From a checkpoint of a small transformer trained on Wikipedia: 6947 steps.
Each number is 500 + 50 x the weight over its row's rms, rounded and kept within 0 to 999. Layers, rows and columns count from 0. Numbers have three digits each. The size before them is the row's rms in percent of the matrix's.

# layer 5 MLP gate, 1536x768, rms 0.0662, rows 202-483, columns 0-47
099:407491584491487535503450459392471548475474510497527422505490458494532430446467650498494522574482508500492500477545570533514467436488428540505481
100:481419454471438528433547447511432484497430444513521476571569494540581464461492533526560533478418511554533559534428460499528460586475540475472594
109:504506493560479486452536471497535448492548539506456462468385559562548469477582458467568565486512458532481542525491502510468532410483450460500464
101:461500530512435443475471467464549534455542531570436474494458572486482450563454509486548449547494505560406444417437577446560502502452392577481543
096:613506537577495523486457480437615458547492547545554483507564416494482546503471502492506533453428511446555548551424541556459453444499547419559510
103:561473544480477427555511514440463604451623574551439598559431527558518569539444570539500494571595500461518475495500488473530489601500539411379471
101:448567529529404430519458543510550510517514540449416530519486543467560513496475488451560492525473466541560533616516468552392451495510422513538467
101:474469541495491439559498503483516545535511564493562567494458429516525516588514482439512444507479560476579466422489434389495472562574496508464449
099:479544497467455651417369541427498483555475513605542492487468490535487604562487584470586467376529475520469483466455453424568465514503450494503402
099:522463492579466479504513529524536477556484464444441508551540409525529487442458487461487541459508448494470504524595474524444592478457498460543526
100:510545479468562437561506482461567466448476430424497572382420566462531464516515494482569543524507596541511425462496531546478466523557540552458481
091:592554526508485438448539496539540531521492457432442438576432411458494497467486572416577574529486584510526473512567486517574416475468455507545399
110:508522490505533521557553452428462420497471549575525422452541537533513515405500519498504474405505540532471507412492508476536570522432517498513506
100:462443392562450459504501499558492483405457536501432373490448397589482460501498511488486492457505569502447471526466386479491504531551538416551521
098:494508570492525497460614555423512477494511521467462493537451518477524456454523500558418419496510591464535450532428526484551502504536493600508498
104:533472507509523593427448518554496541510504466538517507453497442552519511499470530512420489487533579569420579496528516501479584423490518513419599
103:453528415497543524438464499518462555499512495485548412512471574533467557452416490537468419534602398600459557516470502501504492551539479506545520
089:511431558499514510547448494459516489467521494531536522532621471486426551359518515497405507461469494440531571412498408487517391425507533403477563
098:472473546473503470499522431389563561613494466470561567446589519470409495512554527464462530450457540493521394533532572509529562488518496475462511
094:466552477477443530541440484531487504520511571536433550530463525469391506537590419533583513461521547574494466517548445446569500511385558605517476
083:382463533539405574523573485522439563521478568475506536468508490448554435466514510498527592490564490520526486518525560398504470505476431553508492
105:460508495535590439456414561457494454505526511457477456478464594537519463501561526493512499512407480564539477356510544491531530492449521406556524
104:486461504486487542531420439454523585458488500556506510484615521554435513477537460498477486475396595537557570480417552510443468542538508450514441
099:527476459504516440551489570543414518511430516507537563529441554604558459480520459502436466588443492586458515469621472472573504547532466453538440
096:529472452512475519429430544451473412497527441444535514424406464448507403570529496541502573420488505566430513508507517493586484508471510582459528
099:608547486500479427508507451444598464400424475467539513474466434538477511444465432476494442481376496556503467490556507400436458524476451515420502
097:479442519485446539461520513517473545511505515571445542444432543486452385586464514497497503514517436468504442516525487463522488476447551527507505
100:462446417498436481546435482511534427566537558524542495497588544512553481564616460487552496538526482567509442468511458627547490513475543460390496
097:451458444482548553433452545521509513512473518395382455507537545479483405496419480478557539448441497512512539550435438425363439427526462482552537
101:413541414512533510564445508505478522523497456492528439553495429502476537417524507505485573531524525632527388478444528479403471634556504507470506
099:534509475386552493577514522474420553525574505543532528529467511592609432453468477485549421472469496512502552511504468569567512495564453471488476
105:506467559344462470493483482399520536476529524539517475528385467477498530603507543447514489473446500597524552472502543505513502423558540476468477
097:469526485521529485557507519495511529514473474532442583487432440540507563525400484496484451497531465555487500480446388498389397552490437444417422
103:458510525463594485466498434420453559429455490471456456522570515488551457528497502516412539582529476601537544540490447493425466538480553605512542
097:455521512453445489464495516489559455559472520526540572541468567571450495451435508456422442600527434487444530510518529611594484436489412593461540
100:461498471494588570458534462482434542530458513531478561441506501545521490525546454462439471508402517443518540591489404483489577528499472473474534
107:578549476355445508447527419515464497481506479548517450388462510511427523500451510446452512486368486516450483496543414496534603459583440446501491
108:510516422553430464541417575512503478381506441543544565461560499548452533449491443524494507600615551580391418507603573558466583496545492456458563
102:479439505493544481551479378433437536377417426443481527490561498518497497507410462490516552498479471497518559472489444533441460526602583466466607
100:446426428537469496474541479438444515474462555498539480484427441509496555453466528552562547612568448555444499448569523483506538496449530561502438
103:501532404483474545397452520507434425569563487529432552514562485479465510527553439446599487495609593502474525462554492456521518495432409593370530
102:543534543522526510447515449523483555507550482459503516494473591464540456555545531559466477511421476467558583596349547576503557431540516481462591
102:453492548512612575563518493483488389497464566536441462510492529552530420502457521539540524538442487491516491564448535513478544510539538520470508
093:531586536549520486474444539404536545436600563547557567454519556475509533468442579515548531531493556483523492463553500487569501541501432521429573
107:524491507474444479475621561499543475437543483582507424494581454529571424508491503494501461514435502473590429423473503549474569493485462565533398
105:551543487462509459531556467475504455531464453528508455422499504577482422412488501447482484512442536420512488524483488462505486504542470476510428
098:553591447556547403392589510510499579477474413521410462523542472437481498497450473402490532470465567412471490445486520506559497534491514473462537
106:500537533529618445515566460449504476527545487487395450520532555535429542487596447476521422601529503538581555576461562389510493519479479511544574
105:474486448539461462482623470578520593574470471507465520523536593474495478587549486491491501463466399551502414490495421473511527430552498460410412
097:422596496529442592450564425525505544488494504491416588526483411539428526493570550592476510480448439524518507423518494500445459579549471517473533
095:400446522420530517502558443489463462441580499490515562548452459460525497498482483485549473481465492495491527507475487494548430566522474490480489
094:508579535496435460598553455454572546433470563494539516448557520500526517485481492454468494478541501504455543517506596541511496551433554527499551
097:487603459501443377575542462498467525450513465556539460500499485534624427557536501445501502539564521486555518443600441447542457526555398399478505
097:466435540508528514497468475508551451495500443441524501489407576491461482532456388463454490425576575416500433513425434470499576531498433460488501
086:478443586548492525465469453504420459451521451448537574573501421492599455509457524422553479500473462480516468389566457574529501507448581473493531
103:505559442531574535494498547551533513590445508517511495521454509573493496493435559457417530568476542537426535487538600513527638438526524464487600
094:505444586528395412452503429496548527553520427412506536455569580577503571548410554548478408465618494493459515577507463492581537479481427462498476
104:522498472478497407565457417455563560550540465511487500545503397489455480485487589549547451487452474524577539515422553552471503459449533464450521
100:565521460470478548510512507549461455418448475558504416492475523455439454589502506487534525466535428544499487521495518541521527468536439547429503
099:447507536508472381463552529520514474508511503510379598500489592476403483550429454583423514459512566528447503515446587510466428479487533476460478
099:419514557501512548501455434465457509448478587606521457501580499517430522561516532562423499544521546554513478488492507568476535551460517501549492
101:520521474518420523383446484552513420452517541611504506421527533549500536474336465501498609438448465558490518545489441424550540488462527468531416
106:471420387496554511513474519525513458489578584465551482484599488598490452501490479525609424573517438438547402492445508579413473435550530497528438
095:605517548482475420538524498451447532465487448482420534465466515617559543520528528417426457582347546485550495450517441503487451502412433461524485
102:526486484474521500467504556421529451536531461568466582464504438467530552536547639510551441505433494540379531446423556479460515557559504478439510
099:568478476416516443632527461451637508524654469488437485526466512537452442510430526546470442558530452512553517512424492526553510539406528521525521
099:481630580523453514480518458461507463484541525473521488440553524556487533553589436469552590542512470594425586467494463506565462531452492444516517
106:541496458524518482562450505550479445482472536418408473519559508461497561493495487472557528520557400472531407516533489459548490458427503522448418
092:488463566579482502539457527565422558416486479479360421540513489572504561537565472425483524463498499522508486550516435523490340497487558570517570
093:463498560551539541461505487405523502518474460489539518561451527481469516598475494496500523499531541536496405478418561410524491516451490581403415
097:537503494504580530494462500480437524424471542453424433522535550518448481518511496416459530522470484574560429577469505484469478474415605568484480
098:477457527585471442503472476491478567472513494541467523571462436475542457500491561451536560548464539409545461373451620476562521527506487456455393
103:458510560506540520544521508609408487475490474485580574482480509489422437471429522519493396491580573418502505475534455439543583526453532560479554
108:440456582514483462420564519532546473452437509565452490446503506604461518555541497471562506532410469424447512458538487576529634550524446507488554
099:471601545462455548433540542452495526482518543481495451410480485536545561459498510464542534497533559494497463509583498471498557491533556515515562
096:554558491537513446486478511481541443504504396527442541489458463500472476509533548407491464418476535440499510458644580504474589425437527525487482
092:558600557481529415560491577485433481579540442464539445528516513518486613445523446593525510504635554481607449514547515387521485581532557440459551
100:600484549516543534551529532452491483516437561505520555460512500459497504545507489575517509493513468495614536477535466572375501535465541522518499
103:469533433524479539504544562515445529374415485550523513463471473610476437527583502399547537503435518554430498533483587524468527510496543519550470
092:487529516506472416446406512426471539491529470539459550558502557514442489471573500455488490542446449467452531440473529524517510567472488511489490
092:585534492470474505519530513479529484553572515507448503476520470545460534488499516448585557446509462472541521561418606497525409503527454561513543
114:484520626525419499445501504581446383485547458421463501512512518474522522497459421547391560518551552540408567419409407571504397512466446493466554
094:537546550428496465599538460529486535492495442496582457471446586437466515506435488550625390509530466560439486507450409437450458519436561520497511
095:416526454439406562519468496590639550485377460520409471565449469534501472615432518495567555522436478513418460476534524526559457492464582561492449
104:592452482494451485602512524443553473411511492529513520433543540537433501622470488516456514616534599481541581442463548450464471472477520504464451
103:438499542555474430532411414508535423445441496457446537471522484546487420523510505497557482451487473570494464599493492543489533449508491589405564
095:532434511449458414571497500630534560522518501563507508484475485457478543397505411504537459580500603507438453610545477516482487471521467496576507
093:525485520511517535453477509474394531495545492591592541439446483391514517494550392456524488532507463599488519478588564511526520490487576499523453
102:464518542508517467577519428566552452611391528507516534450531474428513555559507503518531460560546411583512526544477469567430487456502523558456510
096:566514504504479624479478524452475490508563514583444510482551546418518505572528482540548511560400488547568505526530453435517482523450446526509536
106:475525497583540469545478581494557544478504420543516433408582460520497507472420491530505517524568490491532530483484434503467572431556487557509504
102:545541479514473504603506525535542499463560522502524556502493426472424503535535487469402557483390470555506434534460592486492470524441443503472518
102:541425508469498466459512494506510445458488528467463550548556497587522527475596516452474504540572461551555400549430483566483493510461525526511490
098:459420458492468557477578521517504545457475518504482428498478437516477509539483488505588589620559564554564485436474376500478511560521518538475466
097:556462528513446572526513496472513542562517507509486548505469541538500518447467494407428432468533454484516475538526439508553495508485408569435488
089:497463583488536491538542562477476394483500517546407482594509513478595492511525513510480400573487499508509482482489514416473511458475412591529492
079:509488605597499476506496509572551581525505572513500465534480560537514518590469407511559510495588541482503475521462491511451380462534467527401524
098:565492484475416477498493444505397512456584444459470553474467467474506578443531527489495521489465465473543463493552513558553504561498541520450575
097:577502602436502555477545463423480481440515379455471483472525521434496557603560628608474552548475609505481438446484549561473373502459517490533481
099:550445503454447556484566481511517535563509480437487568474559532534468497435506577465481551427478550517547477518494499521516444479458564422525470
099:549468516619567480557474490418520466520478394481563559557398532485525457473504373489580479556489468516493536472503505434563482525467525517480464
085:472504496467417513471429466434482486485416461421530510543512545460460449573450559526506427600535544557467476398503468508540503523467582583516512
104:448545582536455532536366522495474468502531490497421454378500438508488534584462509480525464535449475530532510503414487531393503489443443546463450
109:510512484502446528454497486495514500524568567451494472540491519486486432436488514495428491413452483533526457513474524613515523414439504412482498
095:612576505528508415464454489613565485530578526554478440521576542496518590471441472589470477445440464456390490478406515467463553448510531554482502
106:436479543520535388522445472504595505563526505508497512486465425548441537483518540602487478480473569427505470436516515483570529464493424475424434
099:434438436489475561454611550453525528520584580474472528442446421368550391613457456487442459433500513455514527449476443557542429518573438544513498
112:593472447497499571484538498494471517540497373565469495521539456506499564531623445575498443493566569476446634467489595577542553521480486501543481
104:516490544530522500501536500591465578500529523435455470646489558568469439551444521477484474670432501461434443501472460454531446493508467438464409
102:443567438542505514471482471527489542496626480515492460490485567500488519550501589464537572576477533432422490527553458558442498451499534556518499
106:531519473466490491530520476505462534515559468553503518535535521492500521530461494591446516461477462392530453512513524540442481491502522523451494
099:510494556433466546457599575527501538477469540386449542505529603555522511571461561507435475487470593584537453495518454486470575569524582492482457
104:551478504478418513544420435553483527540412513577500420513401502579516433571454417515454484512467550539479538538552453452455515470495472477549547
080:524523440590450542455529446521514508436520418439461405546586470541501515432545469540517547531400553461496508495453534473501509616422531421505493
105:508622408465555490400483582493484569517481578539588513490519534468515494469490391461578425454446452561557556549492532431496498490475507537507501
099:497495444533330604506494462578455513483553443467464510487488555403465502429487403514518524477506589491496570363466546503554517448440481560556520
100:505491581529514456533563480594522448474430498496505459557513417472528548470509516498446482447442452476523447446494537581583535610442436436451453
107:517474467458506458476450514406509564491530459547480500472448535531580526478544501452515611524557477538537550647553496482550556486456548533540471
093:458485480603415571414462483460535492517474525534554529395473502465541442498464538512561476361508461466458516420463440505444482470445465566493607
105:482518445473603586552468513559550442451426499548458456465490521591437569461538520497458548567470511469447527499477532457472505510480559521499443
101:516389403441484467497494578472462476486504488439485432524584475549503477415487538464462410423539592453493497510470527511491461432428489466521523
099:504444538482538499526499581518570570435581585554483512543421495621529510521509491527488556611365473545526496515503550512441503481509452436556424
097:526453493472459536474458562494530432490518506474519504469509455439563457544482600531390542463488437485470497503468542464451545484479507465525493
090:576491522426515346413541495472475468440506537587479521512556447501450509568584424461598473468421538456522527457450546483559534438524504522493583
105:477468471597487539498512479523480429462542403553523469471514500529447471481572512426520482505582507553490534486475505475406429614472494441545429
096:499491575558364448569507540482440511453547543435588465504606601511599489443517486478414637521491454556512513480429487483488433468530461553496587
101:569517547432497498500520497540556500581412520528552420401633543483586631509553477520425465448563484500583511492532469554509512540443469559532465
093:435474530444539551478531507531473507559578529482511486450537515548590446419461513500553446546540523582458498386517482448459462524423422510532507
099:358419513506510462547470494529445508540560439434456512526516482482464516509490386503495519528436460584547489463495473560509494467556469445390594
098:496440526575429460508520384537478500459432528468439464555508522586552493553560421463555550460468342606493494516430505499559442424401564533467570
104:519475468468453469483408463458473464453498565589461475471422491437544441468545529510404416526492420444544479516508535447432517419536438517506526
076:577489523438549542503506534543557442569425507468515570609511482490421453477504553527511529438523501579509415435494546539444538480549490520432519
099:625495484574452483449552570476460529465492546482437544486569538496396573497528532441547553614423555548559501440501420369506489477485606622438512
104:599520551432593465566634490509589510576496432519442462521519568509498497497408510497542541536555479570486492510534505437506567594426571525528464
100:549417544598450452465563617504576478484463529559501441447544560521415482535510415402542568506506524491555466497485455426450450526572511427529513
104:477506468511516384491572496492518649440462506427577464499472440440408531478511502553412479485577470499538447564412514586512535534544484436575462
115:538458554486439464446530527547631484514474428475491451413480445536515483477485496480490416512496518569543467510567547530576534460537521413497515
091:490526571481496558503486570452500567549527464503469407540543546473540515479508504558433419460537517537496519574559523476488573621564435534528470
103:422503501584448414576517546541506446418536562481446525491443490522518473510554523406479492429475571454477514513518466580477543475515523463455530
100:512465362502494464598425572516457397562504547489484432552483459445450419598506466502498508576529401558453474495449523454499441436415470424423411
100:551548537496512483495491455394559523573529573482440452406368475499517407482467526467500518519563564600527512514464557547509489522585618414447541
105:593504427416421453529578582508572493571500593550549527485531513589541461517543478423462486500459462523513478504599523385468544539463571476525523
098:461473412512467395455501470495492551518482522511419499466579477513510459417553557462478538448524519399488523493594562462534482526571530492495458
100:388486420556592460445491474524419530482502466403541480485471501470406556483548475567425568472463458528406513546524422500552526558488582529539521
097:503517523569479502445571521474578479377477446471512510540526488428484545455550520504505534405489472510424521434527430468457494540468391572575476
089:486536524420495483383488443584514508476500504518490447533506549514461538511479504495496438541561466454504497449478539490514503577447576527518517
094:483450544571539518414478393512488518644491467630470494453548502544481507581438475539529500493467601552476514550549411501472525528374599478526420
104:454485476532462573474434484449466532489496377474533559496583463498517567493504468493510483466507382452503440437529524522520510465542433535523472
094:464429482495508404420413356505449532549551470617423461519549608471498486489473463494621495560526424497476549484538443501571525514546465512562490
100:502567506543493463522514519458446474537523410543507543497456525473471537474425544550405424561552529614482537477460501545531495409517542558489535
082:445560511457466495501480479417444523439608577415511451514569544489566578553432473573511527585562482487529474434582465547475507608550488555509440
107:503470503512458434578536544562467559482612503595610562504495500463446500557490407496570425505491520455534536503492586463511541501444579525487474
108:493526412510383495440531510526606462544492487483558465444417471477499463560445565590532500460503546589444510515520517497528432540489530578509565
099:499524548464441491468497541460510563463476504515453514432624488476427517571513566579493546442523453554517557406518479469469525556543543453489494
104:492500541501525495470460464532530499526499399516535483562483633551498526463468482518499421461467528490477475495508583561486552430438479417538510
084:419580413447509571486487503522574479528478529512487458437571431479468418537454522545486442494487475560422552489474488476528459551491471561603515
112:504452467519561559551532568572528534473449532527562550497489588569532520430555508520639572549527534523582475488519528479467421419526479491392547
082:405493552547422398510472504464495465458385513484472455451514507501450483485525527620473529555524482402448474472471576442550542485473532512548499
100:502590441512458501528545638467433511386441463499484484536409532581485479459530588436478591545446468471519458531463569448474465495567503488515521
104:544459462486500431543455489445602426490438500533599489639548615546450528411458483562507580488531513573544467448592474409481551524500541513471580
091:536483668525494475522458467508486506532542487627551468517520539509498598531489446532536554528514507491508485508543521460495481473491489533538464
105:504442446490386476523480513454522474512567492502473487602517468446501479469533547501534535511443422485487519545470570523529507481542543477462555
101:521517554473510435386538475517470547580521488470522479504413484513479434475620474533473398436581484442579454478543497538528489477487405444548442
112:536461494429484467590542536498523544507489435511512585502547551460399499433615537485502480487480547503564567454542556523553506539469519508491454
104:580480457546473451480468522559496449474551472456509531515485521508538542504590488553458404519548474417417458487534488463583483496394446489494516
089:523498526466495611530476572481612523512488404395501510532472443506487549397495512550527548506438504495462472523468432458517493530452451453466501
104:491549444544579472586467455470489515460504463472480588495534490495441463480513509407515448564484509543422526605493463444478479484553593448428529
103:449430507531412436495521513434419460538573562538367422465534426487417420570503510612509516511508496559449457494484541504440499538537455474626536
091:417488478485547452518508591396478546506544460502524557435478465470536468552459446585480544576450498495399466460421475562519525454503496540530650
101:474574512514503518547482424431513528540562472490526530461509531518464521444503458492472529408523523560435517491445384520474543514532529583439461
096:523472546515508563546534554464570434514615592605404462476545483515473446520526453500498499520440530581495506542518566480424506499530532476489433
095:472515562545475574533496484499535393504437414496425468503493491502499459500444522492526435535544500477516507552528465482455452500472515486384443
097:478503491553429483508434486549547487481499490457522511497457510523533472529479446450532528461421555490470489497490477559520498508442619555550549
102:372460583432505516525487584467437475478546574420537596528541554524514525463493551525518533498565521543456486583488526556593547498415538556490588
109:518445498545505518569496451455454503450447574495503498442492445562464394539569529472480441542544515575494454491532520570502387493431562487559523
107:477445404478540513507509478508470493441487439474573532546465462503503537462414465425575472518487488504481550500476576640494551509541507467422453
099:484420513591667429531450535567529446428478500478550443579532595502453486466533475598432548545502518517459535550463512491584512433472538541457493
103:490572490421478409438421544452550580506431448586511447511495555521450569441555470579547452581533489518510552409458531556520506491512500470543551
083:441541511506455498495452546592531549577456489560527454500592521447428551459447548426436428483436464388427424442482463492540475561607517533511466
102:588505462485484457530458464479481407502546410499549444565450476438488442515542476527525442403433445504506523469455478500548587442528498489500553
099:589479452540569420492498404539578565505403505463493571463488401507571585430506437522469499403613493421509393518431483495458471447480513451505457
103:411508415439481482571516558506498410520537522490523569593528424491474620457494461522528499516461548443501423587466441471512465503564491530530525
099:456492587446505491529505486445498459504510435495410553521572519598600550532519487627472553466480426414494553527547607503459449569514429477562428
104:538514587558357567492513488424470509523545558451592585434475484541486453478400549539559517394489448553510377541446446476563498535480529513517538
105:507491497418556483408421511521545493508451514496453417537508638507461491502543397477450503542559583549479433477591606502494439503490534406361511
101:459468497472391557492486511461535560492652461505529497495556457406477502473445482458506484457478495569552493537499425467494494435446530505463533
103:402542513427437413525476488510497527509511397557523451504539468498563479533433535490522585481541520459503571565525612485532484553454458480526431
104:540524524479469553462475440485481483542406602511458399473515484465508557485476411476495454445517528533514561542439455483512495521530532482510439
102:488495436508535556483470467575426535415457516489475557531485408412424493435450557445414521473537378530531510626497562486420510535467495621458462
097:484518526472496498484562459481446559542492526614489505361560431548513504515589403503418396434560487552514503331585540597515487537520497453567479
105:481425504416483483527558443565525385466468554533539416506578614521435557453444477548384510428408451470538516527451523531636495494543502452452487
097:467485496471446539558458575445450511446445499561502468356625511540564474524459505556499471420462451540538529489469487521582500439502546463467504
095:462540545429478496496549592550454507483480505422472454597504548447518452430494556479525424523540468446525473424506448552528438511552393611431573
098:497486396450471487513469525451534481518521425350505437461600538515503474453546544451515482494493483421509346477565491528468456543423493467477503
099:490488523445574449497486470483577484541485478541478477475490446504535455495509409579504452544499516560613536458512495572465446566476509540558488
100:436481510523568546485460530504493419413466502489506510467489543520576586504494536440622504480479332454597523404514465508480543536463563489573461
093:449491519472576515486509528525550562495466469520565504412526487456506541552572476455453384521468525541556587510439525479530508583428517517509537
086:491571478479459477503425420467398505528417489478485504496474399547493532558461497471493536469455531442473507476443519586351521542499505543422485
105:417535469515505563487519462521478590498398534487485490446449536512426460461457568456471554500425458547492454512435527451431541452471498601518544
095:573489582453553552479533519528444549609506537517504444453497520541501559499504561495434541531529439471539467518544439479512521481485565462526543
106:475582561378497520502409449407493515458450537573640535449449422520468555497449495445534508418549562541470457506477583526483490594402482509478431
105:480516458520453436487491537536464459482527512419454472532462493458490459466484477551422505609541480535536583505541545559515426431455434424440490
108:579459501498496422430595484523492531554516531513559521639465546483536566564588536499480536536548468591436613455525446457446536465545479583479474
108:521496492448389509532545602494557516485368462614542494488461490468491571536551468563557547563485502507528456472447496434485466442474470582587556
097:512489497528535516448500455576512479455422564432491548454529502496498514475515494549513515512525525441451430446456495521566519504500544527554567
095:476523531530542525502411521525569557540506476505547465557542538539528567474444588463477548467512504471579504579562552459482527481582523435503447
095:467526567515532496604548447582453580483514494542441505518470470524503552543447453409541502450538506468489464574477562549581472505572505404420470
098:595504546452541484437570513529457428456421423514527417506479537485490500435470486477529577511576439452538465505543460552580544494522533521536488
101:472503535473498476499547576509556536545482413473526529450467432399510561509474539500502502491496437560459539433547427481585555566474451513556478
107:531559510555492465511576583500536480439546525469469443516563453585477448391604487507505402386419551432465552566476550543495559532562487476546483
098:482564488543487510658462505475572473536609486397482429630491443439514457491514444543431474494572414530425618465515455530448457544508425559474512
098:443411587525561386623402464532471553478497453432525448498556542550388509492546444481498549529591461517609410443571502447525493480584487465415439
092:587508532523493514548499452492516572535500532576488484485482368459466515514438453502415466433551483541478483495492508441569523495504569543562566
093:485550431482478523481498528446427510429518508558523463548497540571482460527453489536467560438451463486477559438563523596492590524494554466546518
101:546605514450515503492491491441517487450590506506496600535560476448540465426551501501584532441539433611533416415456590526493528509525515493611601
103:537443470456502494510446441506628488518495602530494448497490456532577457572446467381567547446513407505471474560460430397450512587477460530545513
096:556449459491417511524506486440475447555611405547477493559480536513464591614377384467463526443505458424572472446483471597445455582511541474375455
093:499527512525499439477474443507545459517516573448519451457565457556509517553581489388514465556604365566519436486463503455470485536603420409565537
106:553520504658569440529500569515525488491444524489556483530518496455484494503513579456493452534473477549421534482470471515455484432514381417427578
103:466493467363479497559518558470510582477496375583567549456565516629536472529522570553471536617527502571527500528542531504448485440490444446528517
096:454543499507465456507462454550482529484501486560466539487529539487400524565521563539536468535543548520588477504475403483553491487496425514522453
094:479545499524471576504498526494512448545498553550467509509499484514410582582440534568564473530512426492507431543451588475443489501437554590482452
103:554450467532527462481504548536463574508472521560476497464520371571409505494529506427477513455479468526475447477437445542512517577545517543487560
102:414561536473536532548536497489557463544463524569519576487488533471437417524542456601534566369523627490533487452444570457495608498458483464509449
093:545463463559489512536471530557484505479487531535423450527518469498494534544444444623429469456559566467476500428501463510469468501418481513475481
095:518481449467581560499507486464507501497508488593525472460534510515531514473490450527527473517501487402528494458482472528406568511528538451525562
104:480524580427518455412381379432467512585429489571491533535518522466498458576503489616553533510475523492436491542477525423523509489457507557568482
087:501509458477518448601580606517412511514505527475568471480458509528538485505424541497498468496560440390480441517533468532501413517516483602591457
103:510453472511536438512573451416440503371507502585410570493484493522569429485457573495540531498453531602586495410393465470400388497509542455463529
100:514514534413403524515570537427407554540412434566517514522444404444409516467569473545479411510456507437461453531532457561490432486413549474567491
100:574613448540420491478466570501449497556517499465525515500479599491545411525501566437541484544445513521537481515647446488524574542509579585451523
093:498481501425495511435541510439493561520508509501588499465587419566541497514486490482506527432467538522547431512493437479434635521526478550526591
103:390488452462523460530361488532477585591528497437522461577496518466526523410497493420514566402521506458544567524538509495560517502453478568510467
100:536509534495461424465544459523561501469623421548542414592545538495528410532471513546429451503512545436453578475540454535535495506431426494594476
104:523491557536562550464518551482459445481453485538472506538531405467524557506464495465509563445519496497576525531585554538514534501516473454432559
105:446540402500502537425501497512554415533535497570527503425496608447447495564558463543516410473430450517425513629393529509445540476483474500458530
101:516561501449588565562582596575506429550557418493503520532468503566554574557601437490497511518616495542455462525472467524469495487455428517560419
100:550509520491512521550529561461442484555554445591394475480478556663510462463425523483538505361601517414522378507574516540499497459527478428570550
101:533449519557465461437444545486460461570534530549416484533531525507466532487482480464436580515481417530510460558401471533513389585481523511469495
104:491487447569486477552469499485568562502451444425545419507445510403509468448532567642568531452456504495449476555488520587516529531431618525471595
109:522476570489513563497406537522474599489449494393473465522440490466480545522465499537437521554481496426529470533489511447515518503502525410507491
090:509541440447485429488573557579512456529583506480528560564493497491495484481431428400559505501497513537582516520471489520477547470423492499443552
101:502510479464513570618480480399451556571545457664437437463536522491511462436426410620482571457482500487468534500468511559505516588418483486495622
077:515495480581431532420538461501541405472544540555530577483532506528539417526442551501465483569476472604550530558553447430523513582550510490545508
105:461520569496424505456474453618540468481473507364469496417533572423475553473464445440553492552471478506396445542548474566543526465531439450469460
103:516458561529494594490517572468514536477564568531512515503319547608454496566529440499462501474532518584564510565464469536471576498502513463453537
098:486508503526495525489472511572527465415405481656497457531497499443513500514555501473549499438451484499524470516417496492553534573470543518519517
108:500400511478525530462481380522523519466491483525506460458529524520517546473564463470482444423560438521524497596494543407561513518474531380481550
104:520458577616486468448519533488591524447540454430462468429448494526452473499448557516505444553495534477422477591442541570490507440525492459520621
102:468523482547525514481514454458426565519489434504493496494501493531459491549436568505537506511538514507510456492506509611516548543464519546547527
099:462482481502472552498425490491579527441585512438350533445521455467573517451551479411490496505510528471545526380500496467516467532522501490556431
101:506552476508455512550561518453447543406460444467501595536472483511544565595601441508478571624454418532496509562505496559511444534417550499389478
103:424522487489482435486532559536618518496370459575540461430526488513563482466476443469431387550425471488501456503495457569468438449522507508505491
099:469522526493504491425467452548550497417517445385420517429457462523375457518534492449440555520554479532405474575531622483438399534510446539551466
095:482602546439556545464613543431444481523542421563557426525480503588471520644520451515479495436487475536469426502546623573572590545455543448431470
116:594478423445527455468462584562504393499563550527542543583491508448499509570490534488535503579439522490577488535510592456484440497407442389477565
107:442438498527536532528518534431457448525432591513514535416521497524548512548557494464403609580475502521430538536465465557516529520529429508532517
101:416525520494447491524561406540505566492493485408512408502464513507384412519516503505570447510501449521533519545521460501488532459569531489490513
111:630566460459502453512466508514452515492400575568516418456440472544531482470516457589519518545409460515503529510503509391505555554506470564445501
100:534444400498457439579490601561543528426537499538513597585488526533502430440482498481512586427444442500524539494441447489578480469540573524446474
096:436530598515547508544527540538485469470559513564561494507496518491508437502575500517587565537547535481476422472548454464515471484575500457527472
090:584413531489474428455570557505519517526481465488482475528497469485583477458425613475487442459492473497526505501505554474484523508559551552538578
100:423530453526537488428441472457503551390501404491438427519538507478448453546527478533412504511489532409505499560425510524525522539527569475453476
081:533599502501426568446461558505473560574561514486597462566551527540572548564500473548495472512477553532465502457479557465419533457491539488414424
088:563587434435513550517407521577522459507537552568455519565489521436494566577546530532556401391457527558447437479496418501600570591486416536539445
109:491498575531464488519481518464506496443557497586452506467571479521575494543484488542551440476437539474514502511421439561494467482447524464601533
102:539556540542537498431470475455456531502537408419545472496467562510437510447402454447527475551488442483522542504401490498553446442398425497470442
097:504500497516467488498495548507479626459470453556604537465567575530516611493570585356480620506564559514482475474526506448445433505577453518549563
100:514440455515580389513529531497406470518536533505433490352504588504439440503503476598471476480478498476542467462506451595505502596398453443528587
103:498505412493459461443470547480511449525569535407446452514557477590490463481602404536540509455531478484481519495471481538430504532481527528579522
091:515464529552402490556498482397583386519469559551511496545495440466499483504477515422433521573495523540515480508515540440481507552512475462437509
104:485461627409403458471540462493560520563429553562506595492482485481427576557542459473441499494458521541509535461540516397505553429511634520521536
095:608520497447553511482521558582533451433547431554576532438539562525495472517468474551534480518552499499438383528542516602568456524535466567428457
101:524566504472471494488545509430498556458494449469477536454569475555538494527483546463449463534498600612508458618465423524493487564509428521481490
104:450459443397452476540398594540539406578596461509478567471487465492497573499453488500496500454440474496483537592536462466581511529500533475513557
091:499457505605496526472482565547443519488493622505535461597477597537515508557551445400567514513527528473423447477498496534427550553543559452467542
107:481464524469521485422585491507496595412558365496447461418518453502434595531558491507532529561490479533420583415454594478534461419554484424467466
107:474480524531547530491481538485521444399484517510518488568597464556483565581531570507592396491535513535521452393481517567550584430433600510523578
101:529531521446526535481505443480398573426482538489454452522474408474471553583524371521458536527532515522513482556452429486521522432540514470497452
101:496532577525515514522574521500545526525452479532496422520516552441500563552523455559530486476537555549479472399587426505519518515520537455509553
095:610426511455433500557552609504429441469572351495410563412519495483492414464462488494456432438464437581461525511497491517406516518511477509546482
123:571490462537495440567564552448437410571545546473408456513608519482473432458466499602447424470449540510542495539560378549458544523397496539533485